config.yaml
d_model: 64
n_kv_head: 2
head_dim: 32
activation: "gelu"
attn_scale: 0.177
init_std_up: 0.0728
optimizer: "soap_variant"
beta1: 0.95
lr_head: 0.0129
final_lr_fraction: 0.0
Each number is 500 + 40 x the weight over the matrix's rms, rounded and kept within 0 to 999. Layers, rows and columns count from 0. Numbers have three digits each.

# up: layer 13 MLP up, 256x64, rms 0.221, rows 127-226, columns 0-63
# down: layer 13 MLP down (transposed), 256x64, rms 0.221, rows 127-226, columns 0-63
up127:448536506439469494511527477510491543539516552522454527529508553485500516374446509472523435516525529561517414449536517605462505500579605504471461418505516530487495534523513484483515440508474487
down127:562566522538542479496474448448496533505477511426444459520427523511514523498465577503449496515557574554603489482414444521448548521590429563477499438494404535467516494503532439588489518449476504
up128:575554473510467519490487558562491480405507505567495478538540524536574523520538505490499487476463508510498476469546493529572511487510499435476507517458469413493492502427556452475542455542464518
down128:515473492529523476493546487485424527530521458557528510536488513488523479501519522486468552606575486542481506515561454428511555516495435517591535499488492536582489573521489492452510492456505492
up129:485529577482544560487570530521508422484507482470460475492520471508478484468445505477464487541433500464520442512495541538521475561524558458549461448553480412520496489556467512576477545502510544
down129:478500443558549472425467454502492454521482383539417518426532483412529473553507522472597573531463577511433427530468416512529537526584429464456530478457475492437531495491518558442504514456475506
up130:447554417410396477581549494547556481492447453495574443475429536576517474481482445489479458496512534578555458534506474617512521521546610478472500461465488487482483502536488522467520418430533539
down130:514648512495472454484549446619476386472507501468518503503486520453477490423440485537390528512514529527504453466459543544453560463543485567541447512553565460468591463513503573520541560487517568
up131:490501470521480499537504472442506526454413521488458512510596570555535563544484478430492521600523488482462448451530543448464445507484510480486523467467457509473503570396528533474486482544415503
down131:539479497455554435464457515539484460423501502508583492551474526508467477527494508526485512434450456487480479547499485501562462486561481565515520457555515510478519458508382503481528458484525522
up132:519524535518535468491505561521501451433498576565492469540522468547542484531463451511497525469508467525513404468543518494435499489472463530501494509504450450453527527508562495452482465568477570
down132:468438465555499474479520505465431548520559492483518527481479538473491548507486530507535519514489486439524556528472479474523487481575546499540547468461482494500449503482460519497535526431483441
up133:487537551541543483492502519507464499483467462563522433481517494461448496471545538494431461506475515539495575466507468535511536473500466511428523448499503512489460518523532523486439488535448489
down133:510516486483490508539456484472494551496469486515533551440520535546573487477517467498538484478523484480470493494484522536502463544482530469519484593471486521536500507502457458533479467432478440
up134:462557550555436568464472401487472525475489515463525523522453449493486513428504521521481422482485555562527452485533591549452476528494522554481492515531398460467514465474499538572493441471476539
down134:483449520497531440451548573536483525557491448526478517587436482491522501540459437497557565493522487455522538486453509518525454473531508497435387533529507487462542519543505493511464518515518500
up135:488488467483469552491450533505562534480537490468452521510522468550517499505504449397477565365572499497550469511488468522495496563473460497507543473487510422512443514481504547553494496562581494
down135:466480528455466480507525521516465546510502480499489543501575479465520503519537532498513476571546439503427506429514508556451478411481523506498441555469470590463525488451422468456473438479458519
up136:486416433548472539639496448490543465517447489547501541475520523471481558435547457481497451478507451480462384467513509456589506477537510489445445514540532545514443502507514571520508458502500575
down136:577459501495503583519452475544454515516480580484530479469477559554487559460521525507490466378450486372559435512441494557485513504597504541494471552453420531410448455544529458551520535542532508
up137:442512459437441513506528449521483442424499456552507449531461486501535470463505564480474516500596458552402484510493579553454511494570516438463565503552540499500458448545535499458525508494548563
down137:459494486573460431481508506474478483606527574487552487497576406515512489536559438467519464496497513512501457512513549513573414490501467494464538559479442584510532453453556529411534541453549424
up138:494495506463479512478494525450397483484549556508512474537550440468478470513500516403642527538445437559518512484503482461520436515509489477508555427537496544523501435602484457552543520514586479
down138:494437523570496482474615516561604516499484478484528470489492524519483535536491541539443485445518534499469463516528533597569547514481548480490491533464449461447519486436462531526518552493451531
up139:518491559512418506514488486547452548434505449436507511536450504536475535470539519541509424462459459466525515514543528527532546517470518428491529503458450500486526482485486534517534432495528525
down139:483467478471452471503488480543456473497478471481519492559555496573524453452585504528456544523463432458501512491464522508482520466468456460490470546519478535441496520560555505490478478532442448
up140:484511487436446452517475494426482515433457566462535471535524548412475451501586487545478448503488548462499481479470529499479504487507552500459483486536482580482547488435464533530545581521495458
down140:531559492556501459517483481515483473499528486475485561406466496510520571563525503538440475481475550469526462551527413507518506426557468503541517478499477459508512461446433503533508500472540506
up141:532467479522504464446507424464481431550554491521508510498488615490485506485584464433492514502454545499556432553557524506462520594530529530488535475523551448535518438438566540555389493413493502
down141:534629508522484500553485437497478420456400450472495567559454459588500487430518501569478503521462528430539517504484513438480566559458497584478467486515527467501552500436558540459435439526512464
up142:500484502452528536486519459555521516521453505470540471533561474514524428541544526460475485543492513553474497478492535448521502528499507550593462427519508508459508483489499530554463513555431580
down142:529475493526433492498459555473483449494550470502462501490535550450485509510514451428470458428425417492538428532454506427525444540511416378425463489539450528478508466473457533463483481541513475
up143:480512522491441504469481489529576471543483464495508476469438434510484510462500532538479510434446467503475568483600560543465557506513474526423468511514514567457517409517529562519493490435545534
down143:464469518497504484527532524451477521496474450505476462535424517506493488450418551445523477516545484588535566462522427520531418451518455530492465601446549512533540492454463435577483504502567557
up144:480493508538480460452489500488511471537437454603488471428483499519525510504541482446486501534521520537566501579492493468475512484542458492488509478543515529454489515547488478472492543567437416
down144:545474470451469522530569512427484543459476545442498496562490518470456489461487485496489472472443511489422543419497531541493515525512514521530538530472492464501480481492514462478495463460550509
up145:519502531513422394572470501497463492497524485487470548470490532501488531504547497468509506491515474564515500454546520514499485575448567502539489453438503458468514489517480486544481504501473459
down145:516508528452559469512598519536458495523522517554506457453414539548523549508468485492496513501511488513477498506497531501519473472475467521515497479497479402510494413446453457492560500483500516
up146:482474473506523544471505554521475437550546472526526450490497452517518481498445512519435435524475516496484489529501466495448489523511469431450516484606491482470465550532447514504480473498505464
down146:516450483478433498510506486493549516520528496507500533552500547479507488554605527531519512496495465477495521483493504512494545426491524511513497486465520527519484501606537466500492455521565512
up147:501526509527502564491469504484546574503494420589462437535495518531497509500511529486533493529510581515483507455567447479523517492509484486525529402443485523457544391572494431532516528502494517
down147:527470536543459472501491504462512462479547534431481497492586494579529437467522539486577545486486490511520564477481502477471453552477482568473541447505480494460480524558548501443529512510581494
up148:463525500496562472524509480478515560514472501451523499580459533465500511523512514473425528504500506491475510474497495548494538516424522466450502439443543408472537488484558545553486567501501460
down148:526447480508487524524571554501492566513437543488479480525568544466461528586532515490545511525551474483486532587399563513530413535506506538465513475486555551523493525521550449495510469475525509
up149:523492565542440471457540539477480485572492479462543460500492512519499449482493521561561489533499511464490500569552473460556474530447558447460531476542449504502470419499521549514560482473484497
down149:484469473484481535494444495567522549427469514592514552521574552438439509534492506446506484477424539503481458513454432506480457516523521561536528473507475519515548514485492510519460551546557518
up150:478500529504529415457459496546489532478495572421412530520629546534568516575521454472500505508493482548443534564500519523477455397482488446461540503521467475464491521516465527462477488516451543
down150:410550510517502585502481518477464420505558502436524503501629450464470465496515420502577507507501555616500382470474497575546491504438480428431559515495614530468533554508462465511511421489457543
up151:559516504405516425529484509538505475536500453546527499521533533486424512531455461496451474551488582491514476445545431572533524513503448464498464517489524477486500473490470509559458507536585512
down151:514513464401488445414527506574468461563434536503487497527482570482442501553420525529493551514518503522488450535524519540536430464491521527505520481495517499459438533409438502505553535485502494
up152:514506574437463448485531439518476432445525500496518488539552449492586467536537442500498529498498505398486483479491478558503544479531585559537490532528465469562497538466495500587482465551517432
down152:449482530488501531534569492466446527504507550475440461539551552553466558497484481567429554621509474502557483501548562484495489503528469579504551441502512538469493464478468525441539466428577576
up153:436450575496535549476484467566484512502543494483469533503519504476509439398544447489552449528506527509508502542461472499475578468450544562483588501483446536468453551503536494531511494448500485
down153:495443527553531474397525521497497507509501448533470450536499500541542536481526486453493533481540502493499433460453488528560454495521488463533563419467504514430494470518458485517503517559476493
up154:541549490497513498420438480511553432521497579516393488494529443496512478390466500525497441473561514487460501480456533498477533489521479553506464510472509606519477503476492540541566506584507539
down154:563535494459546565479495489565496483515566482507483504462474428557507507469527496471544526485513534449414449499422444513504530528473531523516580481455507432462439515501465361557528473553496501
up155:460554446472486480587459465459470468568473538481525444531529524503490452520459525460504490526470501504524475524491481556538487527485526472598512528503466461502449540494458476468551431446487528
down155:466506459496488512504512486473521496546499483524467549512477543546582531556432543472439528460510476475491541492499527508444429474568483510501498432483509486503527426476471468510522482532554572
up156:528499486525464572580537513511475541420525471479490511506521516429518536496497433457526466519503553514568516495459484567464492514533493449514515486475560470486438503501515478498447421553514455
down156:527528531484517512460525518506571499529472485485500518463506513462495520519438540508576484578490426450534442460530478536531517450485459511546494550485534541510521485427449508515505613462548437
up157:495524488435556698502475568559470484486460484461455457525465490523524509461464549542534523475466450491488501534516479501428533560538545488519525523511485525480576533475612516524540452431394547
down157:526598500512497539494525487510454524573476501537495593468542508512494497494529609574512546510434438562623484549476441464557499498508488548509556555510454485507503532437581558401516482511452482
up158:467455526468498574517453546456526542459540454475542509491493474453576502530468546448530533448506524550463515505483530556599487506517488507458502507519527517471585504498548506469538460492484536
down158:555526491524533490494576459541501487547458544453436468475441421542495493492522469481465539540482462489554501485446497503482455492499495574566512499487519476473462483487434469483513487474565475
up159:495522510502430483550462491521545489436463527476503478536435573526543477495510533526508502448455546522510531474501535519503513492555469484542542502537489525503460558508504438548559526465469534
down159:568526523503564508472506544508490523486524473545474577515480492487505533517542564516527515506502512509489553565481475513503486499504525506457522467437584415492550554499445560494523482467508501
up160:533557468522510547525513398491574465532507531455516506516489476532474508577477457470487404534454513526499486536531472544467517492498546484535477487473498473488510481416549477523446477506476508
down160:542528502475534424470504449476486560492548543460503530515458498521496565530543530480428494485548557490506602500514550507552453533485551452558540437550488512542537517480512558447524452475473541
up161:526448508490536604549441482532420387498470565531430525488484492522501543510560479450447454552466510439479489497492547537568504534585526442525565513557502451477505439574486492473534469485494491
down161:501459512596484491539588540544573598531501488517536517511503509521517458472446528530529480520571487489515505469471495480514514505441542523495459448446527508572503572427515481542486556514462476
up162:520502494444480537513465456528508479493507511536519502482450482521567515489491633520537467483512421459495500510529505485483586503493555461429399530542556511517503459431609494489489514488485481
down162:505437391466479521462346453519496478495442410513545500549505534458473499542496520511481444477474495522525483423475459495466539511505543501551485540520437516513484467501520524527410484521460436
up163:455432552510553553493438514561541495398476530521509499535437470406474418482601481450474511456480526452550492517524492560554507564496509471506554512521448469463507488557491503477414514505500511
down163:495493515394458515542594489550439547528474468511510489448474506510564502538427507446498534517531480525474531482503528486510554478537504496470438444489519441586508521508499515496443527447496527
up164:523518525469519479564483424516551460515518446463557486556457516457482505545587508530516485467467502481432446449500563506505467586536591461512544460514503432504527482483558530473521460564543520
down164:494506470409443499455429490437527478475495477575518520599576483470510562496504452553513487478479497435542474543492426503502563512521506507478487517470445475471481524560504530564440508519548513
up165:473497545564514527521556475488485473532516475561455507576470463492605478482443435498450506540519440429515454512534529553434545571460456483489414448492521523483508486474529521428490506546465545
down165:503518503451522468468523462541487537508508499528477487422450504473485563521589518522476505469511552508476475506497449485568399434540557554507504458485551476510501469489494465484433429508501533
up166:527496487473508511489516528507542489525491489475509419483496524541488453491569503493430460485556499580402495541456476549418526441511467505542462458481528488545448481507579547487571530524425493
down166:543502459483467550510531502500455504472524512441507550502514558428389478512439517488482457522542499495594459444453472549504501575539542531510514529499372531487520509484489495542484575443531460
up167:453465530560518531463517500569511477508437475465475497464479517529526541562557501414463477470439498544524539562613454553466500572477551490529562503492453441501481504476526524505488559479487458
down167:509515552543475519442533508544482504463481468503479535410533459481521486525458543497434445503580499488430519490476535483534557543501448488469527507488515451443416483532446503455499474456456509
up168:452507538501446523509549520458451507549494429467529547467542530500449551485510497475499431475379550584540570451496474520572441485541517414471508456533480518507474507531458535498482480534535528
down168:561493459508537468551436509511500512489535589534523487504509520474510490492518498504522477512554508485444517535487524493420508556507508485508537487504577491550466492553602458520511478499471494
up169:532483554512551518461470473540582447433520461497466484549507531622490536429530497501454455541484547563497450543505556465522504514533486486507503517552514476455430464475558527478452518478526508
down169:445464556509527460477542493495496469549513545474470578526465441443450505527436566551577484508536499485500510496490481522583519557532507555511553450469512488481508534504420510494457545519519532
up170:452475489511429474512475444598455508561461472543581459535434502496511479538464436501458496565508529468446508437534508533494522471544554520501491538457510509572505586469570415536519473532467515
down170:514478539557441481520426548415503543511507520454402471498578509522437444534539568519475453498494502464545508526582484460524443556495466498481529529508470580515509542545531543524545546466563466
up171:433484445575554556501472415419491460478538511504459527452560473452520464464559501494506441468520520499529432474472483490540458533511551500481513498536509511541466522519573534484540481510510503
down171:506509571461515485466496518444538472452487531554549543570516541465559532483468492509427483407493464485560499537498514519515442478541483594541490505454518504533509544454481525392418512475511542
up172:533519435459503482487446489512558495476411530528499500448527484515518444469496594575478517493540448479494512467496528529491456515511559449456509527476469490550498556490490523514539517463474517
down172:488582511482527549525528483548530548507520449441537490478491484483515537498446463464406505496533519429495487481466520508523480493581455561519526442461496525526494492400444486497433588494496567
up173:521496499569534527455500458522556473505439517451572477470466499521554445487469506491475527520474516531445505461505512467560461473508532410487512458514526469425526532556475497513496500518482488
down173:443468546463529537506518518484440496468476465464455477494477514533487495549524506484502483553524508489549449477506527441504518467491457540534489449474508536487452455516514456432513469409565522
up174:475492553462479465492492555533495500551519509508455479496430547514483491403539501469492450515552573475481517469385492461537521517437443492526486465574482506493483484480511554496527514530522524
down174:498507450490510525494526498533513490442540473493512514453458449482452469536469509513441473507508456504527399520537487466494459468573517545473505478458512503503474465442427460458516498459507479
up175:423462487518547506487464539512514515468488499450416477514464555441558512573524450486556497507502538512466455445454546444585491581513519499510474479499423517514454525512510493491486477526483487
down175:570509451468468472495534501519496531516550519481503554503504488500449456457532496560472549508550513423506519572522507496440394427517529543499505495537557504484525516516476422507448502508496535
up176:424522484491493499531465514478498539464489525545483445488515523540451535515548472433441490524551486370490443476448536576543537515569501487521567474617435580551476482439515461531462502479478567
down176:482575482499453477487536458606465502563523477496511493495460564529534495545449447428484558414495511455429464528534447496489571471611505536539446446535514380490426575494513524499465458424494488
up177:495579490471515536518507485433449477410474502478473405465518540538540490518488432512553506537522545493431504531434468441614503487487536469558501497537548450480442470497482529505402464549429535
down177:628468519456523475525548485517515547532472525452544538486473512537470460529544518548457508527531479439525449487609542502446516511513503566453475500510544514443490497498531434504515519481503511
up178:403475507493507470545524500550458515568577597534475508554559599499470422484442471469480553512532434513438504503491479493459506455531546479454483526435525561506517539489535578481415516496495511
down178:545601501537518484503440506510494489429471483553491520427433481514523547443496525545472508559531528592501445519468497514494505485483486463536606492524412481513490458473531521485584525429511530
up179:491470505421463515461462569493520534516533505490505510490461570461588536511535514496519559465515572499501451477457537521524505579432459430468536519444441438480499434458482516506502476500472554
down179:473508447498509453490495490497504511543475493517524455479493485543414489497514485460476543511524500451557546515563506474459509442558539508520481473501496488481508491487582418533511469464579425
up180:451481465508471456485506524472546518473506559500496538483555526601563493512528534392522514576464525514535477486468485504401480516472527514432461505514506492446522477486514500470489578473501465
down180:586503524497457534509465513453486480525505508513522481491481489427504445458552453565515494448552491460452565454481543480555492514486483486513497516493485520527491521565486465487505473509509477
up181:525504509458515505528443508461454488510520440551483506432507501498538499471535449501527463459547489556460498568474441546521564447465424441526463438531533534520541564452473472552488510488622542
down181:462544434427561409481494461516455504476463450567534550433439496549458553477391531504491558467497463510548463548558493520495579487452546519514487475516567501484498534445455526455511492508413433
up182:497496496518478461524458516522499495485556524512474519565506581509467496453511446472551430486487528539469480417566554496486413444448437503516525544553485571499474613549441531506454504547491447
down182:482483579499511494492552513427529473502454430525470480445480507523540481510478536500489456511478501491534478500394453486494546505579548449496465447466465447477585475477522507497509477463517505
up183:461566473479411554515515503515513488537442517528435545473544490455537518543591458435519560462581473526428517555400494569458538537517469552463478457452533469513494497545518441509455449451485543
down183:497561484457486495506518541519532459484429593422519505496499518471467458541439515545578519468491400543576542428551512434546465565378517556473477496500480614498494538513453524449501526414520512
up184:497494464515458427522515444541588563562574494490498518522508468503483488486477499522572466421435481520480525507520483482540505532586511470507562507575549442431481454416463488522442457569439501
down184:473492485460536524532481540496480453442445516571500504522536522482489526523545452442467539550538475534489503520504508524445533490482547463526500517469479550539455582598546553502557511445573439
up185:485588507485440478510510492579462467503528495450441482514398520529492476489507474498496470538487549496525474460421507526514481556430544517478523510531545505475514441526519546486453482574435481
down185:481484451521509452503528450588506497474521470517497546478455529512496503540493515544451457487524525477451429522538473490522486413536464561569461464509442484525480472416418459477450510430531483
up186:461530485487564441474470505563559528518498445555476492533521468465484483510521505509479486511437491462461463550506506474447473512542451472538512481488585483546526489480494470581448400492457506
down186:514504512482454538512557497414515559477490575517533490473544518480463496449523492492535544496569444483500486478482511497554553484558534479456447562499514535521531540542471457445511437573501521
up187:523497513508512483506475450466537540543493553491440456488510491586488489506499495534513582428430442491441426638482509506456522521487520400527518532459487520448601500504451550454473504429503480
down187:461537444537522488471555527487537483493547395472466561531466506473547446484531536512508503454514511434484490521485461467462436453508488546495451395553550503449466530518537498520540528576408501
up188:402447521464487575532547512470562507458536459515538476585538498512463494417511419509489478472474596489503451573522436503482495530432471498453453507477494565504596508523502434517481474517517515
down188:466492453509494539502543526487543490450459448516495559470532593494458523505448502535497517435499439498495523511538515502490494476490469469495472603502419454596513454413519528504500491535521508
up189:412484527487366523578450549523458552530488516443564470547506491520426559483549465507488559436511468505513523495491509485518499476500470511473494497544496499533588473474556525557450478479504492
down189:506556476486487521560497450454543475496519470518549395516511517523563524534461514580424489465463524583536439451524451483508444474450519456502549458496436533482565493532469491552466473481429564
up190:515494520517498484528490436515459504510398542553546465436490505497543498470520464483450467503500511536492502571458555443545574462458411486511498552508547535530475473459517522557541446516527452
down190:521545488565522504484415549563547515517565499570608518472505451528537506530416474480480477458483545546508467464514507541525569439451522446492533488510482457475448485498517495502555476579521418
up191:506551535509556473445517534483511474504408459485514491457483513476496409463608427513502529499470408487501488527487504503423534486476493487466410467518462544449509481501503534515567525476504499
down191:470574469437511493533500467534560501529499509529480472483506501502495550429525499487498542483455483432477522560538515592529570436531561521468495530527544387510464421486511464506520534485511462
up192:497520505525475455477532483537552417461547518527489428562541514560464527474549535492467496463501521461424504492442443543494474499532545495511497570426508551484527462488508509573434528495504488
down192:417522445469455568514515481498592506452499542566585519496526465547502530434471631516571484472510555527557478482538481509544524495513506521536522544477510551530494581456474499451509504517509533
up193:533531496529449483463474525526544519535531559515406502490531394498583554538510466525503495446475531501418485447423546437522466548444473528504495494548438500490521509470506496590537529461488429
down193:567517460486530501510490489524489489513535441450454497484530517489497550490437513543415464464486516570479545458506534494395459543507504618491466496508480527510484522463566530445539505447443482
up194:503469483491471505534425457490503497502534553534553514557447467463504539574423457448458514487457545514543482512452549510495462536547502499396443498570514489538553440516520517481535493539502509
down194:507504539524491560527625490479493566511551510473557431503506522478455473519506474467495586487502462480535520552517541442508432501443490502545481517494477559464486579482484496472521521502486521
up195:470519487519478511524558527413536406543513471474500484543578509457463494479423513498534467534505480486492433489496458435564511504470475486544514500520474542483560548473543517510470543496468500
down195:516485473500520474509460513518465518458457496508484564479477521500540495522488496524495501468550505537467488530513530511453500467533497563533471514484531504492531469538526429494537471428493446
up196:454481464519492462510481513504518505542475518516484535462510476500582489549606472576502435489478528549483521433492601469586528478496506497506491450508452502533523500506509507503544503530508412
down196:503509502489498487459542490501467491486542494461491467424436499495431593538460534504470485513495472478541475536456436487580446426503461570478496481480466464525429485442491483486461547491519532
up197:512584511433438457528521484600516496565520554567588477495484469500558515527531462507536524463533380560481585459527493541487579431481608451501434439494523503516448493462508484533434499432475490
down197:471363557574455512523572546568513536527525500463516458468494522426488557516599521436500516484589487516442454445551511518481530514600454470464454448506537496448451500542543528553402457487516425
up198:479511497526508432493471409458463489529471499473553524541478512481425442453515494563461443563439499587412449535518519512505510549496511514542462425470538474442577494529503501496460491516435481
down198:439548561548408552463492484453489505545518499472446470505520478515491570528475570471494528493528490473515566446459499476486506500498507506542539522463525434492486550476478520560483491478530577
up199:485501506503441498410516520501513531441534443443553484500413468447490567506549512498496477508477472528491491552519537538450526532430500489533429528534513442520493473558514576589522562429535476
down199:545504597460492512482475516476433509435477458419499513393493543474553568520484437516438499509404458480544446591471493454557544487542486513495485458523593481480535493517511533539485566511567518
up200:476456495476507443486532498540581561536469509548498476523526523545436510470504457493477488522457483462490472430461598471517412493510461472491511582494471530493394463508530514575506511539567484
down200:490536453530517495504498466500502500469491486505509506445432442503466555494563528504521477527533530500513483443480461570507538504512428548460470497542433445545525460449456491521507522583520471
up201:496549497479495502437518466516469454497498529432498462548556473498501475451472493506428461528558531439464531489488495538470518459498479482477501476521557535479544471523582473500521549528503473
down201:493456503516567478511466535488498517454482537400474522499506465513474525473483456519495489558511527454481515449592518575527480540539492502534538479503465479493522476535429466518442494458559466
up202:445442510511456494425526487534516533431514505556554509500507429475568526544446467490551481423459513558561480496419526489523497445549465473478469484484456496522510493590499532471507520574462528
down202:493480481474519438497492512497483525593527537473476466551492540541453527458465431496482541542497540439494538524503527481505456468510479488418562482489586444516527454473484553470535462530509464
up203:508513499521489563579502522406557510457527490488466537481525511474474434554537535466497560502492489556483501502489517500544480492411588512535566537537539464468528547506540528498538438515483460
down203:501505537459536506552470489536458422506523478493549475474461511586529576570501481567458482512570521514530492548531476505492482489567495548564477496489493536458462454515488474487424531449462530
up204:523501557531445493540440478461466544524406489548522531503499490475485464490516542431552525535467561491531535511504477520475479499478470503565422494472502481499448503522494489538515480511484533
down204:514402540566486515510471565516590470517487500465475500500502519521565500488436538533481493529477491439436545546509471521473433479456480546466501485452524521512458496486482522526521582470453481
up205:493538532485479544546460440529510544450499492585524473509572499581453469493516440501436480488504583468494459434500462470568475553482531463553539493525464578475529531458519482463532406549459519
down205:477401502510453471456537544571479487486530373599519470493489446542480483560542517449554483503506410537492534616504482469483481444457534463579494500423542480478494549510477502488520479495486586
up206:488532477517494498478467561475521493549437471626458515509527440530537539436552488476483562429534487512446553536515464506488547542515452514559474564495575480463595483434507504521551489474483558
down206:507455495516554456494535467500495543489452551518484494473465505503429504581464464459490497499435544528442457610502510493573431471542464557530507546543486594483434468560470483465439522510531509
up207:467486482505502513454528488552476423541506441520600472496501534566606438488456458481474473506427506432506459437503519532507428440492452435512503512564537504436462435532498515537452525447516509
down207:514460569505530486470465533547430534500499527492404516561511454518503512591548489494541454531573507564498502489579486515490505450472459548470491488414560487542459501505522567481496476503487526
up208:423463537494432505489454525550480485514384575484589445531539498525562518468583536485486430503482469468536497512493491510462530470491477472453493584463554511544553504468496502467438423454434577
down208:485479438467449456545456532530481452555430576475464471502504480570539488516407455439486535535548406516486527492499515554416461425394448471437474577455546479547500469434515546453522482441449497
up209:536511569551474558499514454537504508461469528449542451509451529517473474474491413520474513544514557516488494430510481573443486546434465491473457466424518487474503528513483495532507476485453512
down209:495437456500568474566506554442490474521518540551471540563542466501526433534537548508466512491444494456520583531508483436541493527521528520509511489521536489481509461551525479401450568517512495
up210:477566483516505500438554517493518470441510600521450422484473456454535483492431461500484514478486488533552499471489540512463506552426496495436473454553575513496516516460502505499486508485383507
down210:533505516518451546575508448449526571579461465539514492486401553551495523474529575465517504496528478478505514496444510462535447460503505542552471480484473500543521456451501461512565482519495446
up211:523448549559467424504536491454526429504491484551528506515504447602538493545539522515615528408530410521462478446482472506509518528452454464537464521544544533520421509484506473563536456562495517
down211:463596394518544494571373507526524512503529527497465517450476513563500507502510453555422502544530517513542435512549568451427550506486483543574485548534506547543537477502516513506498541464517452
up212:458516477548542507517500486495470568544546417484578474501507445484502449568538510477462448443542455549430519523518436557508545549502482435504527470519526436526503543529564463433526457552504495
down212:560600480544527476484487460495517476474562529505472583466508527472454480457524465638589438562504501523549447525484525449574479494450499536519536514494517489509546500442450466502442482541509524
up213:459550510460451501495527533532431462499441424519548414495440488477466473549482543541470477525472472562427459546519625481530538549457449475508552425512423451411572529552475555520475504487545570
down213:579475468427523528477421450460512469617534459484521587444426553586551491561487517477416523495494517483561531400514482508497589526531566440541458593508477526494517422574518509483454518405467477
up214:477427483480539523523460569440516485565485487429515516479524424550536430478551510505487450455551504457389493417528517554451511449419536521492533498454524532501493500466511550558479493536481496
down214:532455554471538488467539570520531526495580478477488509482541421480494509542510526468538499478524521461538493526471461504479494474459511561468492459522534453462492575499429455499511472628515559
up215:608558479538539523492553439505469510492544439527514507525469509361500377417525477515533429440532547487470455519511495526517494454509456494513501491513470482398479435533594451560456449505490570
down215:543384531568432544436585477459571536448582524486557478498471493477484475524554474490514435557528498487584513456523531438511524547521502487500426477439489543539508639494479475490421520519495511
up216:447489435472475520503501481454607507473489564530559442517491471506509492510531425549475466456531518503506473525450549561463565502520491538511478508472469541478445491530539553421503463442466531
down216:527556456431514537446542501458523540439594480501432539555506514479478525486468527525543536450516491542502562520549489533457570503493488519535491492462472419489513540477499559493495506502544470
up217:449474512539465479474549498470518505580531543550480543477561533510544526488534517465516482584441561473507496437447508462499490549519482461531446531508513522503441495515519501448473544498455513
down217:540501483438523523480440488514475513499461479510511494495455501510493503469493503557476470515495521511495519515553512510514489451499570508503527479494538529507527509564516478566522464484524485
up218:531516548454529471514463434556498462503499542526484527486565498586460471445487455512500540548507504461469534523508506462464491498525486469393479455463485532520524520461515513527494498460546521
down218:520478471505525503511550504549522566494516547512532494473480457510525545592483473423515504514534429497492500545472450529505478439536504534441526451514584510523477464523453489506529524520505502
up219:564431523403504500513551502440552478456515443482489508549588545478492569484523462496521521432482555507464500531583550582518455503484498511494432565540513487493465465553524440546528529420444501
down219:456554445567469538516516429503499454467528495472560544515457485511507523543513550487474460479521524474558515519504542397494454511487496561473481444579501501537584502446539539476509531487512494
up220:510535493474464521452495476532514497462443509467543434497545505436531439428584429513525413534485493513470464545447515542527493412456499488540460542505497532497591451504455472495515460486569494
down220:460535499528545430531516554506511485506440532531473516484466581510550486428452560475483542560476481464562543542478557500471490390514541533562486548528502484522484526432534559474498479440514540
up221:480439444547495492551525493434496513597477499442502425489519485512508523464522502466567520475454482507479536408456448575468468431549512457516476520514540544581456526582493506530482485534517497
down221:497562520533459507526541477479524435487553539546515489411473544407475523470415556531467501551499512479582517472482506441447481492450526453477461503524501519508528504429454565482463544443479475
up222:473515496499407531513488514469465468472533501522509450504460501538482514560470459513537566548554534494511447586481535486505510403471554484531476401499528477467500506548472519600470512485505515
down222:492507530494508513497468390553473488448476525439516458539552455444480486411531491440464493518496510483482497436486440454553529612547424507448484446528551539517527498470529456499445495522427500
up223:491498540533487575549490402494440543593471486600505477400522514486522509496520520523528520497508565513479461462433544571481493532425398507446517514532495450541415483547468516479482505502527551
down223:489513442485514506503468575474508490451482471430502509495498489498485477474520474515507501495469441541481552513558492434457527532496545514530513476432504545550504483503549405520506524456503439
up224:436473513502558504491513528468485539515455510562383472530502469447554523542490533463457534494500542505471517469537413503546494501453492465456502554455544545502505488531558492483512452486447484
down224:533411468504505420496490527511500459503531493554547491505541521461452469518455468519548502474465463492465499476498513565465488518519524447551447496472472468554504483573464501508498537546520469
up225:507555463601530553512515514442466538425550517474454425502514492528422475474528510479503508487459457511459538470514448533581487451479502478464547531454533441455484469537517573520447493516452560
down225:503461530428478423495506472521516475566459520537542543539455511446501493488478462478539490529513487480503546549596483512469520519498512473544497499520538570542493568551512464512482512466532422
up226:481547502502462488474463457536491382511534412525493482450571475529412528560515461502503503500463436534564533520483503497519527481504464509490579477557486521532547517498459487549533494497467529
down226:536483544503491535481545468522476501513515541516543460483447448492497558495530551497572444506524527501398515448517505526543498476479470485495461519492516513489452550536534432468505494447448471